Weights of a small GPT-style language model, trained from scratch on English Wikipedia: vocabulary 20680.
Each number is 50 + 12 x the weight over its row's rms, rounded and kept within 0 to 99. Layers, rows and columns count from 0. The size before them is the row's rms in percent of the matrix's.

# layer 7 MLP gate, 1344x512, rms 0.112, rows 465-483, columns 256-383
104:56 63 40 37 53 34 49 62 49 51 49 76 57 32 59 37 40 57 34 54 55 44 27 73 55 75 64 59 45 43 72 72 53 22 49 45 38 39 41 27 39 50 47 58 54 44 51 29 32 53 63 48 58 56 57 68 48 51 57 62 65 52 52 43 39 61 51 44 37 45 63 46 44 44 48 48 68 23 52 43 51 66 69 44 46 47 49 34 43 65 54 53 28 48 58 68 34 62 53 57 38 29 49 69 67 35 27 42 62 53 46 49 68 39 38 44 52 45 67 50 47 38 27 52 32 56 76 55
106:40 45 51 46 79 42 43 44 51 64 59 57 44 60 25 44 63 55 54 64 49 38 34 34 58 22 40 83 29 40 57 49 77 55 61 51 33 53 54 59 46 30 49 34 47 47 51 62 52 47 57 46 66 43 67 51 42 49 52 59 51 26 54 48 64 48 37 56 58 55 34 48 31 59 40 50 65 58 27 48 48 44 44 79 52 53 48 42 53 52 31 42 72 41 65 45 83 36 40 61 35 42 40 45 54 45 51 51 49 64 51 37 61 47 56 48 39 57 67 54 47 46 65 39 50 46 39 45
100:66 60 36 69 35 54 79 51 42 65 50 65 36 33 33 47 42 40 53 45 19 44 78 64 63 36 49 45 65 43 55 64 50 41 64 71 63 39 58 62 41 56 47 42 62 65 22 63 44 54 63 49 49 32 10 64 50 64 61 49 37 68 57 31 41 43 44 56 43 63 47 46 55 50 46 50 62 58 49 46 49 50 27 57 40 47 37 53 38 59 52 49 42 42 49 63 62 52 40 41 55 48 44 53 49 47 38 46 48 67 42 50 41 23 53 54 44 49 49 46 62 59 39 38 42 50 37 58
095:46 58 34 29 55 51 53 58 48 58 41 42 58 71 70 36 43 51 46 58 54 66 45 73 58 42 39 49 47 70 33 50 51 26 55 62 48 33 56 40 58 33 44 69 50 38 44 38 42 54 44 51 52 40 41 35 43 33 70 31 58 55 61 61 70 61 42 61 56 59 44 45 49 34 64 51 62 53 63 61 38 60 66 57 56 49 60 62 51 45 46 60 38 64 57 53 52 55 61 23 59 47 65 43 61 56 33 49 60 52 43 54 70 38 53 39 43 72 47 49 60 44 37 48 54 44 52 40
106:30 41 54 54 39 40 72 49 46 53 63 56 58 40 42 30 72 44 35 74 57 63 63 38 66 49 54 53 43 56 46 50 46 56 53 56 33 66 51 64 57 48 38 51 47 39 38 53 41 48 61 51 33 45 50 31 44 53 54 54 58 73 62 71 69 30 48 63 33 37 51 48 29 69 51 53 45 60 45 50 51 44 43 49 58 53 40 34 40 47 74 60 47 73 31 57 62 39 44 52 56 59 26 42 59 33 44 55 56 54 44 66 54 43 54 55 46 43 46 27 54 61 48 30 51 72 41 37
100:43 43 39 39 81 32 55 37 60 68 61 30 77 50 43 54 70 38 56 66 60 59 69 42 53 69 68 31 35 38 39 51 28 29 54 57 30 59 44 73 53 45 60 46 44 50 38 46 55 46 53 45 62 40 45 56 55 65 49 48 46 54 58 42 44 60 62 41 61 50 43 42 38 47 47 40 60 42 74 54 52 59 38 58 54 59 48 52 69 47 61 42 61 58 52 88 41 64 41 40 32 56 51 45 46 49 65 42 58 39 43 73 50 62 37 57 40 23 57 43 60 50 45 61 48 46 50 27
096:31 45 56 69 56 49 43 52 51 52 47 38 43 37 51 29 74 54 47 46 44 55 44 57 43 50 54 43 25 72 57 52 52 69 37 41 53 52 63 45 36 57 53 44 50 55 62 35 35 42 59 59 42 33 44 52 58 45 45 33 51 47 51 28 68 55 48 67 54 54 63 55 52 40 44 49 39 41 73 52 70 61 47 71 49 44 65 54 57 30 36 31 50 57 41 62 75 55 62 44 42 64 53 14 56 47 59 36 43 46 69 36 47 48 81 54 66 28 61 50 36 51 35 52 84 54 49 44
100:38 51 55 37 43 73 61 45 33 60 47 70 52 63 33 49 62 46 61 49 64 40 62 42 62 37 41 27 58 66 48 35 71 32 72 58 61 55 56 62 37 26 51 33 38 45 43 39 56 47 34 55 42 57 39 62 51 56 37 50 37 48 52 39 36 62 48 54 51 50 24 40 47 65 61 39 56 33 33 69 33 25 49 50 34 52 44 73 36 74 40 35 52 47 65 61 53 39 63 53 59 46 70 51 66 49 57 50 44 38 65 47 64 64 75 35 47 51 43 61 56 49 37 64 64 27 53 56
102:54 46 56 58 56 48 52 39 51 32 54 50 63 60 35 51 45 28 77 54 36 58 44 36 59 34 62 45 59 66 60 56 52 58 31 63 50 37 55 49 74 50 39 54 54 46 65 39 49 55 45 44 74 59 35 50 58 57 71 30 44 43 33 62 40 50 45 32 44 53 58 43 38 42 60 48 46 51 67 55 44 51 57 27 77 40 63 47 46 51 55 56 46 35 44 67 45 38 53 45 29 60 36 37 64 29 48 60 56 50 50 38 65 52 59 43 42 53 52 56 49 45 35 58 39 37 66 41
101:62 53 58 32 43 32 53 49 49 44 51 55 33 63 49 69 42 41 51 67 31 56 27 57 54 24 41 42 56 50 33 32 58 55 66 55 55 74 44 57 38 52 42 42 34 50 41 44 59 60 64 57 58 55 45 44 45 24 59 55 69 33 75 34 70 61 47 48 48 31 42 38 39 58 67 25 55 51 39 54 47 68 58 47 57 47 49 49 54 38 44 34 26 52 52 34 48 47 51 35 40 48 57 53 52 56 71 21 55 48 65 47 40 56 36 59 62 62 56 64 54 35 63 31 37 33 60 37
099:55 45 52 33 59 67 31 53 51 75 58 44 53 64 46 39 39 49 67 56 42 56 37 19 48 66 36 58 52 56 68 61 52 43 47 43 40 29 50 62 70 62 59 36 54 47 48 60 54 63 93 58 62 61 47 46 49 35 48 60 47 66 63 48 61 28 50 47 45 43 31 60 33 24 36 57 66 47 57 32 70 57 57 36 34 44 59 59 50 47 43 53 65 79 57 70 33 30 49 57 38 45 40 58 55 41 55 68 56 53 36 47 41 58 61 44 45 45 53 29 50 67 48 62 57 44 57 52
100:86 50 53 40 56 56 65 39 35 60 30 60 66 51 39 66 56 51 49 47 44 63 38 45 69 59 34 33 72 49 83 47 52 42 66 50 37 50 43 36 88 40 55 39 40 57 59 38 49 58 51 54 29 44 54 56 55 41 42 43 55 52 38 28 61 54 49 53 37 59 32 67 55 59 35 41 86 45 45 53 44 77 39 40 51 43 34 49 35 52 43 57 60 60 54 51 30 43 43 43 69 35 71 45 47 45 47 61 35 55 28 48 27 46 85 67 45 61 45 60 53 42 64 48 62 45 76 68
099:32 42 61 65 40 64 74 61 54 54 50 36 54 45 42 73 46 79 66 49 40 63 38 47 53 30 58 75 55 39 60 23 43 39 40 62 49 59 63 65 67 53 34 48 28 85 60 49 48 57 27 44 69 52 49 60 60 50 33 62 59 55 55 41 34 50 46 60 48 34 48 60 37 49 55 43 49 63 56 54 31 51 51 54 54 19 60 41 41 60 66 22 69 51 53 44 46 39 32 56 50 60 62 40 63 60 53 61 47 55 62 58 57 40 62 50 54 62 17 52 52 62 49 56 74 59 42 43
093:48 46 43 53 65 61 63 44 52 50 61 56 55 35 49 64 61 40 47 34 59 57 63 31 52 49 50 56 40 50 49 55 40 45 49 43 73 55 60 37 42 36 54 54 52 51 57 76 65 44 57 70 60 45 27 65 16 67 55 45 52 49 64 48 69 54 46 79 73 53 48 55 59 56 29 54 35 76 42 33 71 50 37 49 49 64 39 39 52 52 47 63 74 50 57 43 61 69 53 56 66 43 54 54 61 51 50 53 57 47 66 32 42 39 65 46 46 45 43 48 49 27 57 51 57 48 58 51
103:55 37 43 53 47 42 52 42 52 37 64 44 54 60 63 49 46 35 52 71 47 46 51 43 44 35 22 58 43 43 60 56 41 44 38 48 43 56 62 44 67 36 46 41 56 58 76 43 40 37 63 54 52 57 46 32 54 55 41 60 63 43 42 64 49 58 48 52 64 43 45 62 48 58 44 52 49 38 52 48 41 69 35 61 62 55 43 33 60 30 38 42 57 54 32 47 49 36 39 54 45 39 62 51 52 50 58 53 50 76 64 65 54 42 55 41 48 52 44 69 38 42 53 70 49 30 65 40
100:54 72 49 72 45 40 50 33 61 69 45 60 57 57 43 41 73 72 44 71 47 56 52 24 48 55 46 49 57 59 51 56 32 52 57 72 51 47 24 49 53 67 33 42 49 39 39 35 55 53 64 51 52 38 57 49 66 45 65 60 47 65 68 49 34 45 58 47 40 41 27 31 32 57 51 71 41 76 34 43 68 61 54 52 50 73 23 38 48 46 58 63 55 35 46 61 57 63 48 61 43 41 54 65 45 43 49 44 45 48 50 45 57 63 51 67 50 40 56 53 40 56 51 57 68 50 40 46
101:39 72 34 45 28 43 43 54 45 71 47 55 51 58 61 53 51 35 55 35 73 56 28 70 64 66 53 65 57 61 28 24 53 61 60 50 61 42 48 40 57 46 56 33 58 56 61 59 43 55 45 40 44 46 56 48 59 61 54 68 43 32 30 59 66 59 69 61 57 37 40 75 74 65 54 51 63 58 32 55 55 43 48 38 48 55 46 55 39 40 46 48 43 51 49 46 46 61 51 69 40 48 52 43 29 51 68 39 57 70 32 43 52 63 54 49 50 35 43 71 33 65 45 50 52 48 65 50
099:72 50 45 47 68 52 45 27 77 35 57 12 33 55 46 60 51 31 66 34 47 45 48 66 46 56 55 53 26 51 37 61 39 71 58 21 63 54 68 44 58 50 52 55 51 62 55 37 56 29 71 67 66 39 28 43 50 21 58 48 55 55 45 47 53 72 27 68 44 45 28 52 55 44 52 33 34 44 47 48 54 40 69 50 65 47 38 57 55 54 56 64 62 60 48 59 48 63 57 54 56 50 49 45 55 49 47 60 50 49 73 55 39 44 32 55 68 55 63 59 46 75 59 45 42 37 57 44
099:45 55 49 25 52 64 37 50 64 67 57 44 40 27 54 54 49 54 56 41 61 50 23 43 66 43 43 61 49 50 38 56 50 29 60 49 72 20 61 45 25 56 51 30 61 53 04 50 74 57 46 50 67 63 58 45 62 51 61 42 54 53 63 57 43 35 42 40 56 48 54 34 39 35 79 58 57 72 62 55 27 60 40 39 46 54 44 50 55 21 54 45 38 46 50 49 69 33 46 46 56 60 57 73 48 61 48 47 50 39 41 35 52 52 48 44 47 56 45 62 32 35 62 43 51 58 64 51
# layer 7 MLP up, 1344x512, rms 0.121, rows 465-482, columns 256-383
099:53 66 56 38 51 67 34 58 70 63 58 55 54 38 33 34 28 67 66 44 47 48 33 58 45 45 59 73 56 51 52 30 59 66 61 62 47 59 49 48 23 56 27 55 47 61 37 48 55 42 81 40 71 58 46 57 39 56 58 41 73 42 31 51 54 25 39 28 41 40 42 56 61 33 46 50 39 58 31 66 59 55 48 36 58 55 52 54 68 26 52 14 67 64 76 39 41 55 45 50 66 50 41 67 63 47 36 22 31 38 54 46 37 59 55 33 49 55 39 58 49 47 54 38 34 59 38 63
101:60 52 64 44 07 41 45 55 37 57 40 54 53 31 58 75 38 50 60 56 76 71 61 45 33 70 55 60 51 73 64 28 67 48 57 48 52 38 41 53 70 57 38 51 62 45 48 50 63 57 44 73 51 39 31 40 59 77 59 63 28 37 50 79 47 59 39 69 61 47 41 33 32 43 37 55 44 60 35 56 35 42 33 59 51 46 46 32 48 68 61 30 57 42 33 59 39 10 33 30 63 61 56 58 56 48 63 42 39 48 58 63 76 43 44 53 58 71 41 50 36 72 53 47 35 52 50 44
102:54 36 45 65 54 44 40 50 48 32 26 47 47 42 50 49 51 52 41 44 49 47 47 39 58 54 46 56 52 35 42 46 43 45 50 61 41 60 64 59 51 56 54 44 55 31 39 37 48 39 46 29 56 41 51 66 59 50 54 55 63 34 22 45 52 36 55 54 38 54 30 39 39 50 67 40 45 34 32 34 31 54 59 50 66 60 46 47 57 43 61 60 50 60 71 51 58 25 59 40 85 45 48 44 42 30 71 77 51 71 58 43 70 40 60 58 69 52 50 53 21 45 40 50 29 37 45 42
101:59 58 50 40 61 52 74 66 54 44 50 41 36 64 53 58 59 39 43 27 25 40 51 59 40 37 19 33 53 40 85 60 63 21 38 57 56 65 43 44 48 62 35 47 55 41 69 42 56 57 50 28 28 42 45 72 50 55 62 43 30 32 66 70 43 44 41 55 56 70 45 32 59 73 42 42 38 48 61 54 55 37 46 29 31 36 73 49 56 26 51 65 37 27 68 67 43 55 54 41 48 33 69 74 60 48 44 73 38 67 50 52 66 47 57 37 55 57 65 65 51 55 60 65 52 49 44 38
099:53 49 43 42 56 41 30 71 44 64 46 57 38 39 53 61 39 41 45 41 47 63 59 45 37 23 26 53 45 74 61 49 52 59 63 60 58 51 52 58 53 28 41 31 50 42 61 59 34 50 61 62 57 40 61 61 50 52 44 19 76 44 36 49 36 34 66 24 43 51 43 60 13 57 50 54 54 41 65 45 59 55 51 66 37 64 39 69 55 49 34 72 34 54 44 41 45 65 50 39 64 43 36 49 43 76 38 53 64 56 33 47 40 26 42 66 47 43 44 70 52 58 35 59 38 43 34 59
096:50 42 49 46 49 28 44 46 62 43 74 53 32 53 56 50 49 46 64 57 61 63 61 50 38 30 36 59 52 59 48 56 45 61 50 38 50 50 48 51 65 62 39 55 61 35 40 66 61 49 38 67 46 45 41 66 24 63 23 35 58 61 54 70 48 53 48 35 65 41 57 74 66 35 34 62 62 62 41 56 61 49 44 70 64 60 50 34 53 44 35 48 62 71 53 60 42 56 63 42 53 40 61 63 60 31 40 85 58 50 55 59 42 53 54 64 75 60 73 41 47 40 32 39 49 51 78 60
094:62 51 49 50 56 42 54 56 48 62 37 45 42 37 43 58 43 54 45 80 67 10 42 25 61 58 58 58 63 55 54 38 43 42 52 44 53 63 43 69 54 48 47 28 64 45 61 63 35 52 45 45 32 53 50 49 38 55 53 68 27 58 53 45 46 58 49 50 63 52 46 64 55 50 51 60 25 48 58 65 37 52 48 59 55 41 51 40 40 52 60 51 60 55 55 35 72 63 32 43 65 39 31 47 70 53 47 60 43 34 49 55 56 34 60 51 50 39 45 59 62 47 58 48 57 37 60 59
097:34 40 50 43 41 47 51 64 58 38 52 53 49 50 49 63 32 73 46 40 58 32 52 51 30 57 38 44 49 59 49 59 49 55 43 60 52 33 57 43 64 61 63 51 49 51 36 42 30 55 65 57 35 56 61 57 48 59 40 55 81 53 41 44 50 36 49 53 61 78 45 68 62 48 36 39 43 57 58 56 54 41 35 50 49 47 30 67 20 60 37 34 46 55 53 44 10 42 61 46 31 50 58 44 53 26 82 47 53 59 66 67 39 34 64 47 49 42 59 45 42 68 39 53 67 50 81 38
099:66 50 32 39 61 41 58 50 40 57 54 48 46 52 47 64 63 32 64 43 49 70 51 34 40 54 52 53 69 42 46 49 67 44 38 49 53 44 28 62 58 51 67 44 49 46 62 63 50 44 21 48 61 35 53 62 29 31 28 60 55 45 59 37 58 42 74 74 28 48 56 64 44 53 61 62 40 71 51 66 55 44 46 67 47 58 43 63 43 60 37 40 54 49 65 38 52 34 34 33 62 53 20 85 61 56 77 42 48 61 65 55 40 56 60 34 53 39 43 65 49 37 69 66 56 68 39 38
103:46 65 33 53 41 48 45 67 47 53 51 50 59 47 42 40 32 43 44 48 49 58 66 62 41 25 57 61 54 44 74 77 34 40 33 54 34 70 42 53 43 36 32 55 68 58 44 61 62 70 50 44 43 53 52 41 45 42 24 67 45 49 44 32 52 39 58 59 47 39 52 36 24 60 44 60 54 41 75 45 54 30 50 58 59 55 67 81 34 55 46 25 55 28 69 68 32 52 60 39 53 58 49 49 53 73 72 42 40 51 49 37 53 64 35 59 38 55 56 45 46 47 48 59 63 49 55 69
100:53 50 40 42 61 46 41 57 46 29 33 70 40 42 66 62 43 76 80 31 64 49 39 70 56 56 51 49 52 43 64 31 50 60 54 43 47 57 50 57 49 63 79 64 70 35 57 62 65 67 43 53 52 46 56 33 47 59 57 39 56 42 46 65 42 55 44 54 46 57 50 60 42 62 41 56 71 52 36 54 56 55 35 35 43 64 52 45 44 62 63 38 32 39 57 57 56 59 30 59 40 70 59 74 41 49 53 50 52 37 43 57 54 59 58 48 59 54 43 67 63 32 54 36 43 62 25 51
106:43 71 51 50 58 78 37 31 43 64 56 57 58 45 68 60 38 54 41 51 49 40 59 56 45 51 58 60 68 62 47 64 45 49 56 55 70 29 90 56 34 42 57 37 66 34 41 48 50 79 66 34 61 53 55 22 44 50 52 32 61 61 41 50 48 56 61 46 54 44 45 49 28 51 55 37 42 50 44 57 46 65 55 59 45 67 33 41 67 70 37 59 53 61 55 50 41 48 53 52 46 44 37 35 67 49 46 53 54 49 60 38 69 64 49 53 56 40 48 56 47 64 55 55 35 44 36 39
101:69 55 65 37 61 56 42 61 48 52 66 61 44 50 59 30 42 56 55 50 36 54 60 34 59 30 49 63 69 52 47 36 49 43 18 60 41 21 60 51 48 48 32 59 42 53 62 51 50 60 63 40 76 46 71 38 39 54 36 60 67 65 35 54 56 63 54 43 52 46 48 50 56 47 47 62 34 36 32 63 25 35 36 65 57 53 59 57 62 50 47 58 66 47 47 50 57 59 57 48 50 56 66 44 36 59 53 78 53 18 50 41 50 53 29 33 62 36 71 27 54 69 44 56 47 62 49 47
099:46 61 57 37 51 39 60 58 34 59 40 69 56 43 56 46 45 31 22 74 54 48 51 52 52 57 56 51 65 56 42 42 49 32 46 64 54 61 72 54 37 56 76 57 46 68 43 57 53 35 53 66 61 47 79 51 44 73 37 55 52 35 55 69 47 47 61 64 38 51 59 45 58 58 65 29 40 41 52 27 56 42 38 52 48 60 43 62 67 58 52 45 49 23 56 45 72 50 44 30 54 62 57 34 76 52 46 25 65 48 56 54 35 46 58 43 53 23 40 63 63 39 39 54 66 51 45 30
099:51 40 58 49 56 65 52 44 48 62 58 72 61 48 23 45 55 43 39 55 34 20 44 55 36 55 61 56 45 57 34 35 32 45 39 44 51 31 58 46 47 26 51 49 36 54 38 73 57 61 66 53 70 62 38 46 71 43 67 43 46 25 27 48 36 43 56 36 30 35 47 55 68 35 51 45 43 57 46 43 45 56 46 46 36 46 59 68 47 44 38 44 85 33 27 47 47 47 46 62 61 43 42 45 70 38 51 44 64 54 61 24 47 39 52 39 45 42 46 42 55 52 65 58 62 58 65 58
101:48 48 51 59 56 36 51 41 53 79 61 51 79 75 67 56 41 41 59 62 47 50 60 62 50 49 54 56 42 51 72 45 35 60 64 53 56 55 44 62 56 47 49 59 48 90 66 44 40 52 42 53 45 33 39 57 29 66 59 32 42 56 43 67 32 39 28 66 60 40 31 40 48 54 46 51 73 31 50 35 21 48 39 39 49 57 50 61 49 67 40 45 62 53 60 52 58 53 52 51 29 45 76 38 45 30 44 50 63 48 63 36 32 77 40 05 66 61 49 43 70 53 53 52 51 27 64 42
105:43 53 60 53 33 59 45 66 71 87 42 42 38 43 62 47 39 57 55 54 43 51 65 44 42 45 51 67 64 69 25 42 48 40 73 69 63 49 70 58 67 40 41 57 54 65 71 80 50 56 54 54 61 52 57 55 64 92 46 49 52 61 42 59 61 47 59 64 63 42 36 47 50 57 56 48 42 60 59 42 64 37 50 48 56 60 51 47 40 53 33 56 55 49 57 37 30 59 37 76 69 50 41 66 55 41 52 55 58 61 58 57 62 50 87 54 61 43 62 66 26 57 36 44 57 60 33 66
096:65 29 45 67 32 53 39 28 41 32 46 48 57 65 48 61 67 59 46 54 52 40 60 40 62 58 78 50 51 64 56 26 45 55 47 58 44 54 63 35 45 67 54 55 70 40 59 44 59 60 40 32 48 69 53 46 41 44 60 70 50 56 55 52 55 42 54 47 33 35 23 77 47 56 43 62 39 68 37 50 51 45 47 59 51 13 43 57 69 39 43 68 39 49 34 58 35 36 60 48 35 31 28 60 42 60 72 56 71 39 40 40 54 49 53 63 49 58 45 53 65 45 67 51 33 38 55 73
# layer 7 MLP down (transposed), 1344x512, rms 0.228, rows 465-482, columns 256-383
098:59 50 48 43 52 47 39 67 39 56 52 33 64 22 45 78 80 37 71 38 67 67 26 50 38 66 36 60 31 66 51 39 78 36 37 59 34 54 59 46 40 57 40 35 42 57 62 65 47 41 61 56 73 55 59 60 61 60 54 53 49 39 55 56 55 51 41 36 34 60 34 57 41 31 48 37 60 55 44 57 54 73 43 63 58 57 43 54 54 50 70 42 33 54 63 39 08 52 41 46 31 25 39 57 42 62 71 49 48 46 43 55 49 44 66 40 58 37 58 53 68 28 50 50 45 36 53 56
098:50 40 49 55 44 41 28 72 45 66 35 66 54 52 47 49 64 54 47 44 58 45 51 62 48 54 54 44 73 63 56 51 72 40 44 57 43 72 55 53 55 69 53 53 68 50 44 43 58 56 67 75 37 36 40 61 57 61 46 59 51 56 55 67 33 62 43 47 56 49 45 52 76 53 62 44 51 40 52 43 63 51 47 48 60 29 66 45 62 57 46 49 65 46 45 71 54 59 49 54 37 54 59 58 52 61 52 32 54 62 27 57 57 31 53 52 55 52 53 45 40 63 54 47 41 77 55 41
107:31 54 66 64 45 56 46 68 41 28 68 54 46 51 55 38 59 49 59 48 51 38 48 30 57 42 56 33 43 48 54 33 25 32 54 60 52 38 40 49 49 64 38 57 35 37 42 54 25 65 46 34 44 28 50 53 68 60 53 45 52 60 44 47 46 51 38 58 59 48 29 41 36 36 85 76 39 52 62 34 36 49 53 41 57 47 57 40 35 45 63 45 61 35 75 55 30 61 48 54 60 51 52 42 43 50 43 53 44 64 59 47 70 44 50 59 55 56 61 59 38 58 35 64 38 42 19 60
104:75 33 56 45 47 43 28 59 54 57 44 62 36 40 56 44 55 41 45 36 55 39 52 54 54 55 44 60 33 23 54 33 56 37 48 46 62 57 77 54 70 58 47 55 50 58 58 10 46 55 39 48 43 45 33 52 54 47 61 75 66 45 67 29 49 62 42 63 46 64 45 40 21 37 58 46 50 55 60 23 47 44 33 36 69 38 57 43 57 36 41 32 43 50 55 65 57 49 46 74 57 43 61 51 63 60 52 24 40 47 58 73 51 52 43 45 57 45 58 50 38 49 42 77 56 57 33 39
099:49 60 29 36 60 43 37 66 55 56 46 39 40 52 45 55 59 53 42 34 43 62 56 58 68 43 54 63 40 68 72 54 55 47 48 34 44 49 63 14 54 21 36 52 46 65 61 61 60 58 44 53 60 29 53 73 48 33 36 07 56 43 38 46 55 57 76 76 46 52 40 36 49 47 55 10 60 61 61 44 63 40 39 56 63 27 37 65 53 68 32 66 43 32 44 61 39 36 46 30 58 42 58 59 63 72 54 44 48 23 45 49 41 37 61 42 59 40 61 55 49 51 60 68 30 44 56 43
099:46 64 71 46 59 53 63 52 41 47 26 42 53 56 43 59 66 58 39 23 65 44 54 40 68 36 55 29 41 53 45 54 30 63 65 42 48 49 58 50 80 37 58 41 42 53 33 62 70 43 71 59 56 40 47 50 63 69 56 71 29 45 77 48 61 53 33 42 47 35 54 40 60 54 58 38 48 40 59 61 52 35 56 67 71 49 57 50 62 56 45 54 54 54 33 72 43 73 75 82 38 52 49 48 63 38 51 58 49 47 29 57 30 55 71 71 70 49 50 25 26 48 42 43 69 34 68 49
095:36 44 39 64 35 73 54 72 36 41 51 58 47 56 53 52 54 54 48 73 61 48 41 33 47 60 42 26 66 45 48 48 30 38 61 31 57 39 26 59 52 63 66 43 31 63 54 50 50 36 55 24 53 64 57 70 57 48 36 47 57 39 52 49 42 35 38 68 74 44 61 57 44 46 63 24 46 48 63 42 78 32 51 65 64 30 58 52 47 51 59 57 48 74 68 41 24 56 36 67 40 37 54 35 52 43 41 52 56 41 61 44 49 49 73 56 49 48 30 49 54 46 53 31 30 45 46 48
096:36 39 45 60 27 50 49 51 70 54 49 42 63 52 48 52 60 56 37 39 57 49 50 40 51 42 45 49 39 50 45 61 45 45 65 57 47 34 66 54 57 47 61 63 62 42 32 35 54 43 54 74 64 48 61 68 32 43 49 75 57 41 42 50 41 40 37 69 70 33 74 53 36 36 17 38 65 62 66 51 55 61 61 34 69 41 38 58 67 33 65 46 49 48 53 45 37 43 42 57 48 18 53 50 55 52 61 23 40 48 66 64 39 42 50 54 57 36 40 67 28 24 55 51 62 58 36 56
101:47 55 50 46 52 37 56 60 69 62 64 47 52 50 83 57 57 54 65 46 30 69 28 50 63 43 61 67 73 39 66 42 53 44 64 35 53 49 31 56 46 73 59 69 32 49 50 36 40 47 34 28 58 53 34 69 52 54 68 36 54 56 41 66 64 45 60 60 25 44 28 52 33 57 59 73 23 66 38 51 50 49 49 41 54 50 37 54 57 49 45 38 52 32 62 49 48 43 32 47 45 36 37 54 72 45 47 51 69 59 49 43 64 50 54 37 39 51 34 50 23 43 43 39 48 39 49 22
102:34 59 53 84 49 36 47 62 56 54 49 43 32 48 70 51 48 37 54 64 52 50 52 58 64 40 37 44 62 45 75 58 55 36 34 43 38 65 52 49 55 74 36 85 53 36 43 60 60 52 47 26 56 44 68 46 38 43 26 71 39 51 53 43 38 40 59 58 40 41 55 56 43 34 45 52 42 69 57 49 68 44 46 42 40 71 40 56 38 39 32 39 66 26 48 51 32 38 64 47 43 29 35 13 46 43 33 50 47 35 61 35 41 53 50 41 28 57 56 32 30 59 43 37 42 63 34 68
102:48 56 54 62 54 76 34 46 45 58 46 61 41 47 56 60 41 48 45 42 48 41 09 54 76 56 57 34 48 46 54 59 50 45 54 36 46 64 52 54 48 69 46 44 60 44 60 41 27 46 50 48 51 68 35 43 73 56 60 55 50 52 58 53 34 84 50 60 45 28 70 49 45 46 48 69 69 51 47 39 63 36 33 32 69 57 57 44 41 62 55 68 44 68 52 42 43 43 55 54 43 54 42 60 36 54 63 40 52 56 47 54 25 35 49 52 52 57 59 58 37 62 66 41 50 50 28 46
105:32 49 52 38 41 52 53 56 41 33 58 41 23 49 58 46 50 47 27 54 48 45 56 62 42 49 38 38 53 59 28 61 51 51 39 53 52 55 51 55 28 53 57 41 58 29 32 56 58 53 52 59 59 56 52 65 49 43 32 48 58 48 70 62 38 61 39 67 62 42 48 39 51 59 55 35 37 60 58 38 39 62 66 48 57 54 24 41 42 56 49 59 52 63 66 46 56 60 69 55 53 60 61 61 51 52 59 41 40 46 51 56 54 64 42 31 34 40 55 77 72 63 27 46 44 30 46 37
099:52 42 51 45 31 52 62 67 55 51 39 51 36 51 74 63 69 51 63 57 69 41 39 29 43 69 51 42 44 73 62 63 47 35 61 47 42 39 63 55 45 59 35 50 51 42 62 51 52 41 57 44 63 60 75 67 65 60 63 59 42 26 31 45 55 71 19 46 55 37 49 49 80 41 51 54 47 61 61 51 48 53 42 47 65 39 43 47 48 43 44 39 54 34 46 60 25 43 50 50 27 49 44 59 55 41 57 66 48 43 34 33 66 49 51 53 62 55 49 64 55 52 44 57 48 51 59 46
098:59 62 72 59 58 23 54 38 48 65 67 47 51 24 50 57 69 66 55 58 45 28 39 60 38 55 46 53 43 46 44 46 48 49 26 29 42 48 39 49 27 39 48 51 52 67 57 55 42 42 31 53 57 64 61 31 29 50 56 44 55 27 47 62 52 50 58 57 59 39 59 28 51 55 57 33 32 40 58 51 60 60 41 41 53 54 59 43 45 67 63 46 23 44 49 67 46 79 47 57 68 56 49 14 56 70 51 56 57 37 64 58 51 56 72 70 35 55 54 76 37 69 47 35 64 72 51 42
096:68 43 60 52 60 55 65 41 79 63 60 36 52 42 54 67 46 45 43 46 51 37 36 28 52 53 51 39 50 68 52 58 54 39 44 55 52 58 28 33 48 54 29 25 55 69 52 31 44 42 50 55 52 32 59 37 37 54 36 39 31 47 37 37 52 57 53 43 55 38 51 22 59 35 36 42 39 62 37 51 44 47 63 50 49 46 53 59 48 60 32 39 63 28 30 61 28 55 44 35 39 54 59 51 64 36 41 62 61 46 54 40 55 39 49 81 74 41 81 44 51 56 67 34 33 55 52 50
099:62 63 61 64 47 33 58 29 43 43 57 48 55 29 41 48 41 57 67 61 38 61 50 33 65 57 45 62 47 60 36 54 34 63 50 67 69 46 43 39 38 59 44 47 43 62 37 35 45 51 44 73 26 43 54 37 48 49 56 44 74 67 58 32 38 54 52 65 42 58 19 40 37 50 67 25 47 59 47 22 33 52 44 38 60 60 59 60 69 56 48 57 79 47 58 52 59 52 36 38 47 58 43 72 57 47 53 40 58 43 55 68 42 50 44 27 54 51 47 62 69 53 46 39 66 27 51 25
107:33 63 51 56 41 56 51 62 43 44 34 73 57 48 45 26 40 48 53 44 46 59 35 54 54 40 67 47 52 45 32 37 74 64 64 22 42 55 56 58 54 40 68 49 50 53 57 48 47 61 24 56 48 38 45 54 53 52 36 54 23 43 53 42 43 29 54 44 47 74 38 72 50 75 50 49 36 62 56 70 61 49 41 12 40 74 51 47 11 57 66 46 49 43 11 41 74 56 46 59 68 24 62 46 42 49 83 60 50 37 67 46 49 52 47 44 49 33 53 33 57 29 56 54 53 63 43 50
096:60 56 53 57 55 38 36 35 35 34 59 50 50 60 62 60 55 49 34 51 58 53 17 26 64 32 60 53 52 59 51 38 45 52 55 69 49 35 39 54 44 46 57 53 54 55 43 44 74 38 26 47 47 76 56 60 55 49 63 52 60 56 38 68 43 39 71 56 26 49 19 63 55 35 56 56 46 41 55 46 44 51 32 55 19 55 66 59 73 57 42 56 45 56 47 60 62 65 68 50 43 26 50 58 64 74 42 65 44 35 46 54 50 45 44 46 58 51 35 45 41 59 41 47 80 47 51 61